python train.py --num_hidden_layers=17 --norm_place="pre" --positions="learned" --attn_scale=0.0884 --bias="none" --parallel_block=false --max_grad_norm=1.0 --batch_tokens=262144 --doc_mask=false --train_tokens=871800000
Each number is 500 + 25 x the weight over its row's rms, rounded and kept within 0 to 999. Layers, rows and columns count from 0. Numbers have three digits each. The size before them is the row's rms in percent of the matrix's.

# up: layer 7 MLP up, 1536x384, rms 0.117, rows 773-872, columns 0-63
# down: layer 7 MLP down (transposed), 1536x384, rms 0.058, rows 773-872, columns 0-63
up773 103:504477518489515514446500506500496499510523526511521534513481498503496508484541509475484469507483463448536515479507517532465499508522509467529528507502486497484510507488493544534538483469454455
down773 103:531479512535495467561463516518456498510533478493514522510502501530503481524484514509520508529514496541471484465448470471493469473471477515515474480486471521470461474479556493522496501535497491
up774 083:527468492497477520504525511478514513526506487510507464527471501498466510492542529507491571492512527528517454496505491459494509519477487520535522472515487535480511479495506461527495534472496501
down774 083:508519510493496487485509522529445516437488522462503534484516495510544460502435531541481450493485521506512563492454471514498513511511483470514456487523484489486504495474504523480461478483498488
up775 094:496499491493524499512517527532530507475551474487468480458491516501501554523522507469503500469455524478510502485492492505470496551491511519513525505537479569484506439498500528460482498541547469
down775 100:478486531502478458487487563506477498494469498526535491514458494465516516553447496487490551520457484489507513488465530497490496496520463524481504460481555463515478555485516506533556504440447484
up776 105:468499485513503451498526451517469471547511494508496512481485527490478498482511556532551524524536486500483521523498454493486473495496509473471539492562481501528508481574517473520528471493517489
down776 102:476501522526504513536532538491511485519499473474494471462477507498499514492491480514479519523468506508529477535490424517504530499474535496492484502495484527468538507493493437505487499517475516
up777 100:473498484510501499514460534471514469505472491526544511493478533520504476499507523453466488507526502520523521506505514538529466510464507508539506522497461493487511519532534486507515513523493457
down777 098:494495513482503526511477511516518504479499521536456465482488578521470479456515483506489469500528519424513519454535469468530506518462514526536499436518499469506504513499519523500512512518438486
up778 096:488503513479457533515499514498502477467469468464505511500514432542539472496467479498542467489479564509528517453452528545493498523463455483489485500505453520484469490485517511482492493499477479
down778 098:513498516539506513511491434470497510516512531509453489498488558518492521530527486501499487500502487508525492532459513522492489524511479504491516511512504472519457496513504515530509524506499513
up779 097:533491463513504531534506514509512512526437501458515499453515494449533522512511520518524502484504487493498543506488472477525476486492498485520430508481502506501499497511508511553497473496493543
down779 096:501506504504498475468498501481501516477535479497485537493462501524461515502501505538482484541494502496527490510490507539485493496508489476500487516499556523476540529534508501486501473478502492
up780 100:522536485518480471495464510530451485503473501548505528523475508499522526513489480512494473528455467542525478534531528516495486492428454491502481485498468531455514498501483465523464492518494556
down780 095:479459507484475530492537498507512522560463506482487448496505519477484516506559508516494459536566535472498474494489509508446494516511525454503490537457499508481480532511517493506501474474506462
up781 102:443453490529476476475506455474475502504534521509508528476534458509522595519474489480506490476522493528531472509491531498482478492495476494509498516516461503462492509484533481553482495474518533
down781 099:478474450489486524473456500486522530482511491509550524485517521518537452460465544497477479491437525491475498490474509570463469486502538500512507513527465532508499473512467535476496478532499533
up782 102:494521458469532501506480520500497483481521519493469466483460492492483528526492506493499534527471538490522521524520498513526509477467487511507493491526507535480486531494499529521517531493522477
down782 099:476503520515505478487523519472510501562506490515529484510477541511475498512471520486494532525529486492463484502500530453491501467503491497511486489526466510504524494502510464532486509505454509
up783 095:526505517556531502486503463524491498486487471515467519525502523505489466513485500497480436470512534505480505516557497514506452494527532524545531531517503494466485501556540502539481544486491538
down783 097:465495480436466520543492496459467556474521523471521513514491527523508548511511471488522521533516496519502486492459494520487528512497441489519450481486546498503501479494472479493540471446553493
up784 100:536482513495492497528496496488534474507508467516460519531477519466487529452519505501553509495502485467540503528514515504546488477531460489505506511521520439530512484535524504496463494430470489
down784 100:474520491493495507506480485483535539481499492460525495530518508496518474482496494470522458452498492477510553486541529558570481488502490488490507505491497512551490487532488510488505546492529475
up785 099:488540529546487510500497533526468484530481456479463465497515504475574475504507502519490549501511540525478514500479504554479487445495523505537468505482502477513512454498489495502480491521512515
down785 096:480496511460499508507513493438523513489489482483479495499541480525438528559504518533472504515521473534494499531489494491525501490513510461484493474541470499497518520508542493512508466499468473
up786 095:493539549529539491528527498490487511517470502498455497499484505449485564537501507492505487495438504522515484533499495505477510506471528485501528482452520492548507462502520479492530481475505494
down786 099:510504442540501466500470540506474513486519474520512510478509505534478460525550517489481519501550538485500517481517483451515526460511500508462478519500487530507497505500505554495480513511466525
up787 081:535468480514518510554489528520505516528492504510497508484519483497479502476542458498516503521519490507491480544521496509522498511535497473492505510496490520552510525523531518456545459489464486
down787 078:474492524512526492478501471509529479494514491505511491477506529513490518537507507507489497501479506504487484533492548484502518531505498463513498535536519523506481486493502510532493485496479480
up788 095:539476529470481504505510479424534498523507530508510462512489523481549493530480440517511497472477486502494508484525563533471456540489468480489499514524530484476461456513482528503537515486535511
down788 095:487530448469507501527500508496492494474470484475479525468525495472498503469517510507552478509495546552539531488513534532496501495530496548481487524530475516560518476475465504448538460525544506
up789 096:485494497492490486477451500485499490508485496530512504511495483486465509492489500511503512472487488530484497546551552514484494508498475470453494505528547469492497490444531515532538487470524459
down789 093:501532520554487494495483477514543482471486484480533521489493492556535500532469459466513500535458468514492484497497511527460495459515479518468483553492539518491468514442511513483491516482486500
up790 108:479456502510527493512540456517528507494511489466506509505485585531471472538518495499462511480516490501522496504494509516517500547482498538484509489562527468509493514491481493480483552516517522
down790 107:477527486492521521509499508518489497480487485495525516529527494473537457509499508487558448483499467524519545474534479489495518510533499468509497502484512550491469474507518504533499465486523512
up791 093:497515514534493487489509565503520499540490495512478470504474499523487478495484469497515488502503501517541502484479474513518517485499507493542455502481496505488489543505527514509503489487507557
down791 095:519538505488527534532523519499506520528479486489499504494491458487526492527472487482512522517530501493515489489538488466463492497537511551529475495558533493445509480498473530475520530532522547
up792 104:449525462488486520545496484504480465529502517492501518507502498504489537451501511510515506546433519546506481485504502491514507552474448515477507533480535535499550474491533546484489509501481552
down792 104:512476511472526519532525463547446510484517558484490490511495453490484503490517496472488492517525506505487525518482516458482469486516499460529523476447485497518530507479499473473486500494489522
up793 101:531511502502533478522481510441530486467515519463452519476520515512482519459527482555513460516509494516487493529495483516487519487473499537524481541483501515521491463516497544523506548515473526
down793 103:485499496517512508525510490471475504522511504507521482498491541482530520519547487503472517473497500504498537480467472508478501485474508461496514493554505503487504531479487544495499495532493505
up794 103:515516502451543506497539467545527532502505520458477450497521486495514520505524490514484504469481505468495475503555523489495479489497521517540500467506497489455560481506512501511492548491490464
down794 100:491497511521501510526491479489466514495460506528527523532469530473528460509483517489508488502521487575523541480497505457527535467475495489453519535485533530535449516475500523527520493487508496
up795 090:470501470513475508509545511501512467537474516469505493483481494525553460504507470500520494481495511509533502482503504505496510508476514477485462524495498522441543471465507503491483509454562476
down795 087:493498487553518525507499475508491504543479478449493550489500482530503478484488509502532520525562501501505507521452532521451468487527459524525514475508522518515498502504502508529516539533474493
up796 098:484495491528494527459480452469519463522513485514487478503487503472525510477432473452489494467547524534526519465510487498484513529555544440458500496530475515532494494497476511478488508540516487
down796 100:526527496521478520468490498515494477521448515505512507535525521485521525467503493501532500506501423478541482506468514530524493494516504470504444517517529519521503527507485527489486532519502480
up797 097:461524530509513526491508478482509540523514561503531486542484518522528486531526507512502456458522477522478526499495501489451557550529507492508490517509515450518498473520495521500481514451483538
down797 095:469500453503427520521480527495501511489502527506513465489450505483507485516503538458471485523501487458497498551485502501549501539495508508491527490515512515505475538487489512478503505536524505
up798 106:536555523490491513531519466516472512545479533454464490492478513504533513500531529532490520479476489489523499505519527508498512456526455497453480486505487517503479499478503459464507433468530500
down798 112:482482470513469525465536502500490502465459532497517545479484515495542469501508502501451506509506511497402470474468475518530497530505473456465504533508475485522504503481517522563525504501536480
up799 105:507529476481537508538490486521481509473503494475504523472486457477506517468517520481505467478520506496547498502509519533516518496503519481498496507433496446524487518483494495517482509532531525
down799 104:475477494515504505476455503474529503508528459506452527524494568517488466500509508498511467505504502527526527473477531495494523461525554496529492489479548505510513494525461488480472528538514497
up800 104:480490495539527514504457497509516476506569457467541482499502475475510470506492435485487496522487474505472491485473481532521502502483513524543558520559499538498509494527505427482476518517504503
down800 103:502499460471514503503466517510510518485491495474497494500530481538486489497492526472428522563495540490521522496551491487471478449489478505509546499544539494500508502497479521477481494516510525
up801 104:501510556543530480518502503501503531512546491477489496554488451508455500483523500495531497560465479517507526486503493494517464495511507461519528464484496482517536519485470489514493458476528492
down801 102:501451481524494488508500535473502517506492497488519514484483473487520483510532503540515527481514498493518487489524502491469430494469505546526522528491478482489478515511482511480501478458481489
up802 082:525526510469469527561511499515492506512514506458480494511530509534511500489461503497518536518520496534504460498499499491527494509512541469517441517495482522475490480455515533506499445529499465
down802 081:511519513455478464495541536526498544495487512519528490488543447475528533469514544506496495527512542475510522482465529555484498501523419415506507524510487469506479536538499497532490470502483489
up803 103:465515475476481487509462509515507492477511480494491509492470531477513518477515540475488489572494508463466498519505530487537550549503463465492523508496503503520488515533518449490477507482506490
down803 106:506517509525520513456507485504489462564488522533514470453481519498464503521513479515526503416511492532526531473529531510473504475556529503532502475501485525467475512527466526536499478488511494
up804 111:489502491526514525508482458477483513496498536498494491510485428499511510525507468485470438539513551515522483490463486522491461491478490493494486483484498512551534482483500482495539500525536476
down804 106:485551488502492474518499490498490465497491485516517469528525483518480535489511504559468483479530502514492447512462493456538473494520526514538498500516523469443515498440488472478524490539533470
up805 093:517480519497501504475477476482488519452525473511486510519518518523505485546454450539481450493529437511461488467475508514525503545488454541485538524470476478498478502527528483537416475486536509
down805 095:516519503489499514517488469428516522513506477541494491519483490472503506499505502456495510498514497517493460555463466485510499498512473459504507507488529498455485478535466492505518530475494505
up806 098:551537509485508483492541482535473471465497560533479505504471492473502491495484459486501466529533518477501549493517549523477526511507485470486510511476454500520503516510521508460517484523480531
down806 098:477495506520551526519510506515499468517506440489485490483478519506457454488544486500486457530519514518514483494548484527488484546503505498493501464471469538451455487477551466528508550506487505
up807 091:555498462454480491512537505512486519445545519509493491489529500531508487510502511518479503492518489514486497536448535513508501426566488507539502526495482505482502472518512503494511506525501527
down807 094:519487500526460527524465478505470498502506484468510500540453533490495524456499550474514489513479517491525490484534512502460489466502505505494483535493505504501516469513512517512468516513491494
up808 122:513514489474500502453490496481511468482467516510485449466482491538488505459480514520498488517546504497524488522512509523455517496495520474479541540525530526545479509519490489494521524503505514
down808 122:514515444546472491455516459500498495518474455451513484521508554568483519522502509511487479482518527549503455520514497497466476499482514456506518512467525504520522523482484516485503545529416528
up809 103:517490492535521487452513450484502514496487507578527470528562498532525539506482489489547539516493519469499510517472494500465451478507499499462489494531560459537481528488461500471524510497493473
down809 097:504551501519511480474484540523501466536498493467507534490514487479526518501482451476449476474489507563469503500454520502520482487536480490516489512531521514482491488455561482551534518497520473
up810 108:478485501458485490468514502492510462490509478519465468496509503529512513489500547515461492514491470505495535516463468486524535451492536439505553463535493537483507517494485524505476520466549517
down810 110:497493471515480521517483485533493528497490508515514478510469460538506522511503488441532556479500522482433542501509483522525545507468514506502506471503527472529540448518479504476479487506480482
up811 097:505547515484518529515507541457473476493523564483464522525533480495524482458495495531488477497470548524485517540532519515518485548520472499518517478522457481486475429493506527554516479544484516
down811 101:532485509467495489501518503470488479478491467529555511495505526519440501507496519507534514506496565508477455492547531483468518480518482495501492515486533509508505498484539476470510548515504513
up812 097:432565487506468475531459489449509466485498555465498528499489480526507511533533529476523494529538496497503497544504455483484481496506478529531513495513505520531516486530502518531510518533523531
down812 095:477512530518476532467535465530485490529510528487512511492493505468485485496523496488495471474512488500507459409508495479492490444517541506460482510504479467505527532476466517495515502475468488
up813 105:514462468475491537457523459509538524546527489496494468465478506490500509481529511444515508514493492520494477526561478469462475484511522485478508522538518468455510528497485479512493481505474508
down813 104:475521472522441514525537481541507525491526499522475484487482464474522505511489527538521505533521501484473489485466487501488490517523496550498522475509551495519466474494516539503483513497513491
up814 097:536534502484529485482515463508492492487497469539527492430522498494481493446508493480479544526507503486507482515507492498532481514525484484499499478496509495525554504477515447454492460479483477
down814 099:498490482490504510545493527530470474461510510520468509496468528507485481507544464479480509520496494495541463499485500470484501510490533488473497436519502507518499553463530488487506479535514535
up815 098:475485473534488461512471510463536528484457480508537525527518517539521537505476502502514482498491537464515538532476535492540529507519498512507512525462472466498485511490510504479522488498450474
down815 094:522515485473462504493553478515497517551493495497504505533549541495491489507534473473476493502489493535514481495560450529486499502499433471514522520547490453504480524513541496517458506496503452
up816 097:510436501534511554505481546475512527504481531511471524506484539474511534482514475509539516524506522557480523470516490455509549495493508511513510470465523480487527522472548453500505547503518479
down816 100:509515502514518455532530513497443522486462518448529500476487472516512488497493547520479493494466473489506525520502455501526485509498502524495520484493486507490476498498501506504453498491502504
up817 109:499445486523537482505523452443498454484503537494499516530518544551526497521495505524498543492509539458548464512479468465486499487511481463510474534522497506487554511515499497487528549537559468
down817 107:482500509527463488537506506472502528519526504504491502520503533480501575487489487528533502502550497492521514485470526475488430498538487525474501495509494529503499456503496500494510468520504467
up818 094:495537497469539484518540487440471534470457504518458518466488449519484530492527444492488524486542515499482510496507497494524504516548496530527471494507472486544504514532507474489462502503496513
down818 103:524499520526463486558467465524483554492496546516493448503497526467486498501481474488495492517508500544511494549474486496496518478496501517538548488500508487513522538516476467528537519525505496
up819 094:466506550490539501481491498480495482523484539530506502500504509495517492494523528477488536477458483500528498482475488488474504506528528473471503473510474484500460512521533455506552509514482529
down819 093:501524491505468443527511519562537492513549521489494543456474509492488469475532475475464525460524486469508521487511465500475462516477524488474530486494516496501525501529495466487490515521511488
up820 097:478507467492486500516515461476483494514556455497499484538506535530493536468536564503490528520476486508490512516477537526529498548528479500488464511479534522489460490498542501491472469509497454
down820 096:508493518489479504505506494518469472509508496497483503500543464477528489473555448462478525502522537499523497514502521485475525490532528490512512495494507550513522504511547527488506544514499446
up821 108:476521485508497500470567454538517497480494534488459525464518541479492479486471541499498440502514515514489524519493519520492500486499501488502530507493516463471490509510511532485494498506522538
down821 112:483505481534512459493478523499523499502466526508472531542524541500512535495513524522507502508475505533471475553489526566470516498514504516500517484552528535541486453500474513500513510507481486
up822 094:479500524527438508476461508474466491506497472440470469538508474492493482467473480472526497490502495499511446511497479502477532522504558532499537545469527488519490521504493454454465494502547521
down822 090:533463532510561531526495487495522521420482510529525505499483491456493518505526508516480498475506461502455495513513574520487525476503484484478465520539492510475492467497463484570542477496483506
up823 105:515525523528518521534485450497482522481508486495492477526532515517516483485527506537490459493498519519510492525479478516499501508492464470446471476474490498544485512514514472479523533507490538
down823 101:509463562483468452544496511530522542495498524514536455480481528492502502549478505506480534507511475488519499502529515518434485521503486537493486490530498515466519479489540524465523539491532485
up824 105:449490469498510491515504518475513458485518466491518512491516501523523512494501522527510509490508482503492553492481516505487523502518554493480522491484523511500474519510460486464509462471485499
down824 104:509467481460512466486499500475521522522503510531521508528541504468461519476486523496483575440465496442476538473510473463515531474526523471428494494482530523514462462510514477479470513443494491
up825 094:507507502480482508494458474483499531478479492537515471502507469499526470533534488485469519506494515528512502484494539526483458524544531453510482527499475485466504447525527535490492525525494512
down825 097:490482464478528505474513502503502452530528546506506486531474500507519508512497522489503534496540486488492485509487543516568498498507427503467493483489518470519446477499520509511529500510439504
up826 100:498497534489555538472510500477467480496498482487501453522523504558485527492496498494563528518473532515506476509552516482451518425462535522486487513495533457535507510466526529512487468455479516
down826 111:496488521466464527501511518463491473470524464492496494479490483492522505490476517507540505528471482455470483497501477513533521504530413528493533495517482503486474442489477519524443475485537460
up827 094:474486506503434484514483483538501459500477488509513484492512500478494510505464445502532509460537482480536497484554518461511485508497525515489502419544523522517506492548529497484519464499528481
down827 094:500505506533462495464475485512531517486478501470506512481511543475458490506452473497519502496534490503514501523529559460512494486480487514506495491493483472526482507485541510474490501529479518
up828 103:494529470471540504511532466528485520467485512509515514490489504520526513428503486511493543507526509497525519498483482497509509484504530494548451559509474506520472508520458571481481503489508552
down828 098:526493476497497519456486579445497501528503463494501464498477503497489440493515475557460491474480508514549490484498492466485463522491558531480472528509533463504454520494506503517525514500477479
up829 091:513538538502512525517551486563498481452527490511551530462522513475535491485485490498538513492490520498492464513504493471479568512529526485494480510499497492532463535490512465475491544545489499
down829 088:561473496475473494506492465494541558479494498504449509508529494504523524475517501486479450511486509424512475510467484513509486517491505502520485486534524506495522503512520478553491444510498475
up830 102:520517489509479504535508519494477498499544508489489489529521530484512516506506498529505483508542491530557448523498516480510507500487509488485472528482488524496519489536448509462490511499473513
down830 097:460495460533449492510463498525502527518491526511466477457524520506529465472509470509567505452479518505510480493490530487460475506509520520475511479507499533496524538514469449491520533505509507
up831 103:486474486477480480489523485467508470519494527500495486496484442508494506505528521465556533533539512476474515497487501542460474456499507464506510507507526489487533494474497559536492460490503530
down831 100:505504474476525474497464472503546512511487465561463492490508543481429484468459491493505477500514517476511494495534512535540499516488489509498527526484483491501488529485477506505482498492471503
up832 098:477540511501485467482465500527490507478482450495476460526496476487494517501494506482541509494502497520489531492481550506503480553527489506501518471517482475524546519473475524516530474471432525
down832 093:539480486523481485506460523483510546523517496470492541490467522538493494500508557497483502477506455467502508489520533505524477500507526498518496493527514446502524521487467487496472450474452517
up833 104:504476510504529541460513522500520473517520536526463532470513517481500528511511525473510503477480511505502504528494474503521517502497502495470489495473502507515466488521540501491474488517490498
down833 100:487513515504508485522497470523476483512495456506534484487460505525480488498487469524508506499491488471483496516534513483454487469448423514527528486480518491497524497470499535510518475512541507
up834 099:506489501504556491481528468501510525481506541531482463510464509519530510511508543493509460483464464511490498521525489543527458466431560526505517512461507466473520515499529505504474474545511476
down834 098:499499482480473571492464487503488469559513509493532436475461465503496500486447504527485516446545505464543496549475510491471499520524437472485508495535471559519518493493434503511461491490491500
up835 090:479474478553498469468500512495509506486512524503488521471491539517501492491513513538479496489511486524543517523506502497454534494487493533529536491451515496511528521493460476508550473541528488
down835 085:519474479503493523533498519512508442479486534559514466479433547521534491512525468526481505512504538492533503471557446488476506490530512494508487534563514449522487473504512463491487510486493455
up836 096:504485533520464511532451471485493484514456526502501490489518466449514514453509476508504513507491520457510550512511494519478522522508536455489486496521499494444490490514475497501487510534536502
down836 096:508511518465530490483499509534462495521538497506522526542504479523497514530492509482460468527456491510458469527500463490478452481509487518514509503508482503524507519530466523502529464460511485
up837 089:507518479502509544550521554480464513530507464537433482493478482471477516521486506527486491482473496510538466509505513502498535498503507496495525506498498524510480520492500452486518494467483484
down837 086:490491493517494538468474534493505525482565507480508504514487495542481506522513447516512448460537502506483488479565501450477459528474468498504451506517534504495519553528507478482515516539501488
up838 097:502466486495515475509485557509518509495464536465483509481516476477521502520500541502500509481502491519512500486470492521527517498469502472487476497487550464439526510512543455493496497535519545
down838 097:470492506491507498485500478553525475476506479519459535519503481523473484492511533507451509505535491473540531455520494497500484468479562487526458513492485505522503502525513483486496523495534496
up839 103:503509503459543534459520489492508476458484521471506498486505469547499481462502504450538500534474509532477490518489520494516503526485503465511517492472507483568506525520560484472487462516461494
down839 098:496470502493523489494534539549450467474467507503502484519540478503478481518458525516493526463468485508497501531491525500540476514497520548492483473488454529513523513499506481482466515552545519
up840 094:493494496501459496491550485496495516496500477522511483510484505473518491473463470538551519503497513494505541446512529490520500495529544523463513518519527502498514491528506508458522491440454515
down840 094:490494525495498514524451527473513503551498560504518496507523484538517543518489497457509494510458494555523499519496481499502493467504502523526444485522475516530466516507530508515513473503534449
up841 106:505433505462461520494513481497499496499486488513539492493523532485500490491513467514510469490480466499507492491534554522501520463459541521535481465522499478519454482482461467501469588501495480
down841 101:532530483466538483515533487501528517525487531478538500537452487532492453479527559509490474485493455508511507523472523513497513483510519515500524495513503499478498468529480516507512477446528529
up842 092:512446468512445569482519475498497489545506488493473494524555490496496528546496480483545518530538480491530492497535504557569492503468525488508511513493533476468512476492495528497549493477500493
down842 098:515474476475513513484503520486504519463441498503508497548476511507484491474490495521539464459489528503451467520504509480520511424489527506534549485465533517474505498469506483519502440506475484
up843 097:514474501513486495470490497519543501520493495503478500482518501504538516495522501494532539521493506448531538467506511518491505512481492523509483483519526526488476476496545564532533563470479502
down843 102:513520488489534487478523501454504488504501452470486533503442481489494457530518486489521461423503530526492501495498529539522491490503456463516523502503490547486499462508499500532510495531519463
up844 096:546485520495492472446449533492463495525548520526550521520556483542466536491506447512498520484537451509507504503467486511508483523539550487468494508432462475519484533518514487511468473525491481
down844 097:509495497500489480516531462529510500482500490479461496474500480500492505488482539551471513512466513490513471536547489451499521524452478511477453478521548511529495487495470547457556485496493482
up845 100:469531531502480506495495435471479462439538466499520470504495505518530467505544490543517475536500499542544521519491475491516494469519533475509520476499483520444491491501504543465478494523528509
down845 091:492487480555510469501471509542452507532494516463495497512530460501454500511484461458532507494515506467515476476511538502466504510456500516492505565486490489503538524535489483512521516500446455
up846 093:477488475462508487535495493522488474533467494515541493505468494499516546521524492524516494472538504484488473513540479512481506470462497468521493483501492538544538458467471513501434508501488535
down846 095:496502475514518496496478467515533525431529523509492482512510478492497466472503521502492481537480482472466497512484488476537486549498511498481530502480490476494476480494502527512522501475498529
up847 099:460514496483496453470533500520515519485507540517461458484502520483504485508483476514532476534500513543485470499466456538530481485499531535474486494508493517504481504510506494460499465474476464
down847 095:475513526481496533517467511498489471549507463532546466484482493502498481543523504530492486469499455491502467477501535519502503502527516505516543502502507460534533542491462502532484522555479476
up848 102:500473510519463489479484483542493464515504480498479524505531528531490497477546537498489507518469480465534541493524468511473443497501508494455510507524502507478471505475498467501489469519465465
down848 102:476469526516494486508472481528481500515538463511490502517483477473459450510488540521512509564519552487547503523484528502535452487470518458505515534485485507502493529496528520529495484531493458
up849 100:563491492515533550507477495507506464512499475449502484488515506466482519474509519509479491505476527480492521508468513497469482534539525503489484524453507463484498484478547464527485481486477480
down849 101:493521509506507502515490475561464514552509507511539507480526457478493520509499470500525485501518513444448510523508498525514479513473505473473514483525506488449482529515528484558476487506487478
up850 096:483483493490548499498488441540498520475491520460509495493527472436482499490506513494480555507521480503490475482475516487464483515499503460504495509506502495492514522498510528514522491486492486
down850 099:482474517472505512481493467493514526504471568499494504503529544495475465519485521518519488523492512518505488508498507495481481485479499491545490489550471554517507561507517452477496449460532552
up851 089:464521503507494523473500520525528494505499469554532483514478503452482501518475529468478477474482452504461502523500493548513519493504467477507504519494508498517439524508515515530526476448525471
down851 089:538554542504476484541519512491518492478512523487505482508535460531480486463512471515499493547504508487476496552501489488522502512520502517488520504464531473533502510500505539507461491486496485
up852 099:472474470542450500535500530519502529537513527512487515467526526506530498494479477529511525501523461510508526499525502520519503495474452493506468517464519508507462530529487480490499446502516516
down852 102:484486504510499513507478510516488554487491486510502484504488492564475511510520493497514509495480521495478478476479522482483498549489543492549476498449495516532534500504489499487487519472482493
up853 099:510533477511497516505509494473480459509424516465522523510528509484533505503533493519520500503497515458468515491503535484516512414505500523472451497481509532513456511535545473492514529490586474
down853 101:507503519518489528498476529472545517482526490509520535484503471500521460474506473496497478467509508526520518504482524489495485555471516462549487492534472502456520469504510519467489539545451489
up854 099:495467497505509503488495494410455507487543500443516476502514512511516548529478506505578528472480498507504468476489498509501487508476499461498499478516515502509489502497483500545515495507504499
down854 114:483442482483474502530491488471510523483497546448494535530477534477501529487473477511527520512481539467503464510445518487456488472511490470498476493517517485485484496482526474495525493521519439
up855 098:541530497499496485483479531500473470509505486488489502453499474534436498488486506487508520485538521563504545498474480493490505450478506425484505500501531543498521489469436551497563517485496597
down855 098:492503478536441500496496523515505515479454521485517512468508486459487464525485499454471542488496454484515506494476510537490523488517506530524498470512519496492510469508499480477498479517468510
up856 094:511505541527516472511523486495501474448499459498462481473492505531477439493472498510459473527480495494479518520510486497475508495469505531537476457509510526499536521496520521449521475495481485
down856 093:474464471476537477510511456478528459499519505510508516487494485498515510485520492467543536478521517497511470455518528565512497486500461486558512481478545447515496440527523518470520510475500485
up857 094:477508467469504526516545476505541468484471498508513490532559480513480519549519545501496483485513510509522493513456479527483516512469486506531517532520505472541538497465484554477497511530479497
down857 102:482479508486457480515479520489510448483491492505476566523520498484490453499508504504497482474482485504506529519465524496532517477497479485520491478472516478490508515481474491525508460530526476
up858 078:528496514436459511511490484534482451531519508499492473513541491481522523490514528533516504516438498494475504485508532508516509539493510524477549473467525516476496487464474534554479475488490496
down858 078:462514535481505503515496543522462502550514542502530491519522524540503498465491559481456476483473472452501522508490469475527505475539521508483504524473572501493503523480490544522486519531513519
up859 092:486558478494485478466528512484508484488501546488502493509507478503488472518504491551545531539483458510456535534516532549487465537506475525512491535489482482522521536523490484503496491512493469
down859 092:531514497507506524480454514539483553501514535486484510492522476535500488471497463501550453507492487523487494557499480520560530483521487500508508455461478480504496482480493480528487546508523507
up860 108:509520500527459507531479502472497502537495540521475547445508511478539531505543533451473520505519488534516516505464537481490498533505489494549556537495527494497496500476533494496483464479518503
down860 108:511519504493502531526489505509522552492510559522552496483500521520485477451491536478511513526506510521506505493533491493486489517502460520496521475483519519424496480490538532509477523491529480
up861 104:497487509497500465533469563502460491501536488485504500553527496495500518478503443531495491561491518574491490495539505501527475550536503501481496528459538455501492502509514504507524526512428487
down861 105:515516518529501489478520479461487473490508549501467498502483531483523545534524462506487485451507512521484491511505509506450527511521525497492502468486492493528522455492518546477523545502480515
up862 125:474487511490545529479487528450514518508509466488507494535517467487509539411500486542549499496496470555488480523563459514510527477539477496492502478465484512510524511494471531507511476485497453
down862 125:531516514528480484509491517492502542492501505495522501513488523505426491491529474516508504508505519477493522503512447501474482480497444474514477479481479478471481514475490508501516468496520508
up863 099:509486496507521462507537513500490459538537514515525535504473531509496488532528481482480537464489472513481513512461499469478511489454569491489514531500540500495509517501542535480464440498496485
down863 096:489499484508457527507470490545525519490549495515492490505512527470485468510475505529509490500517499497493529492480475481486510529536466495493536462489543478498449516517487528503520496515516455
up864 116:503517507500483504519495460488506518503524459470504500505513497561538490497506489508483508506517506503487460493533513498477495462524500520496506529457535495495500505484492526545502504529523515
down864 121:482535453502491491520432525520470533489510501536516548512513497481501513478503464525473507480530481538492496521474443530488493496500478523471515470474497470523475486506526517556490502461490482
up865 097:536518533522459494537486479495549496535489487522498509540491523553485502498497493516520464445507535448502485497489463547488477505506560449547469517501510501499466497475521502466519500506510486
down865 096:520489500494481551527536495503487557470468463459471493494509466440559559501500496495509509496439494510503510495523507493526527542522537510525528478497512501506460531481534557486483503522520533
up866 096:488496498532456523521530513511463505522474452467488511482435477505511503478493513480430484489506497474543519503496469466533561481488508475523519513510513493481487500505493517493529523504479467
down866 099:506469511534458524502493518508504516520514508516446572504474468517479495527503522503486477483487505496494457466532522462496499533469479531536482525469479502499511521537519508495493492490501523
up867 106:498524517524504492472505530514531495499523507476479493480526527521506521491536472486474475531502476510514465500498497491499499579499490515483540441479521475494468474490512513490529489523537495
down867 100:488428465498478502510457507490509515504494496485466472506538520500493503506475476498478454520457445480539474513525505525510508476480531481513472504516459486468473496481468534504470523539503502
up868 101:545468518506474476499498493492500513534492479491505526499531508491511484447498506522509484503489532463495469504517497515540515480529507521500544517495477526517504494518466507487465545519535518
down868 102:528548506516503488529499502498439531488504474480487485440518494494511506541458487489456523464471547462492485472532546538494450497514506519486483501490501513482495516490503558464500510476482493
up869 090:511516531462505537492512465497467503524487489476506500536485480517489477491534485482502494528479465477483511462570484522516503501488508504495484480562516498518482557514519493509503537479507529
down869 094:525498529521520511523501490516464507501502514489502494504494504455487449508516472447519507504523515474456512497563488523488525469455526520529451506517493507497559552470528473508479516489494516
up870 101:533510506472446533511515484462489524492522483494477565511509486521519483537489531477490523497492425476495486503490489488531489522507460521485492500481523454566489444479482472503502517488498495
down870 103:450498472454469527489456475473537495509517493512471511463517515495506513511518518487494515507501551505528536548513465544500536508436456450518498517522494508493528507484514552475463517486506481
up871 097:525492518491482493535518464498516464540543507536490492541523451486511434488490494559501503540544528520504487453512461507490563489565511479516482487531531485497503493576467486492504490483486476
down871 091:457470458534477478490436505482487512533481496526460488516509494561469506507514500509482488482481514507416499488487483531505493490518455521500536504482454490499485485471450485509533488485477519
up872 102:522491511491485513496468472513495478495495491488511503500495455497489521441506545495499519480511495534513482509482532527510497500501509533491501521503551522491563503497491506508502494465498481
down872 103:520534515498503504533525476497456481520473494487501489504513518513495504558521419521487512537479519528508519484510508518480513530532462498480534489539506488510502465526542470506495511482536527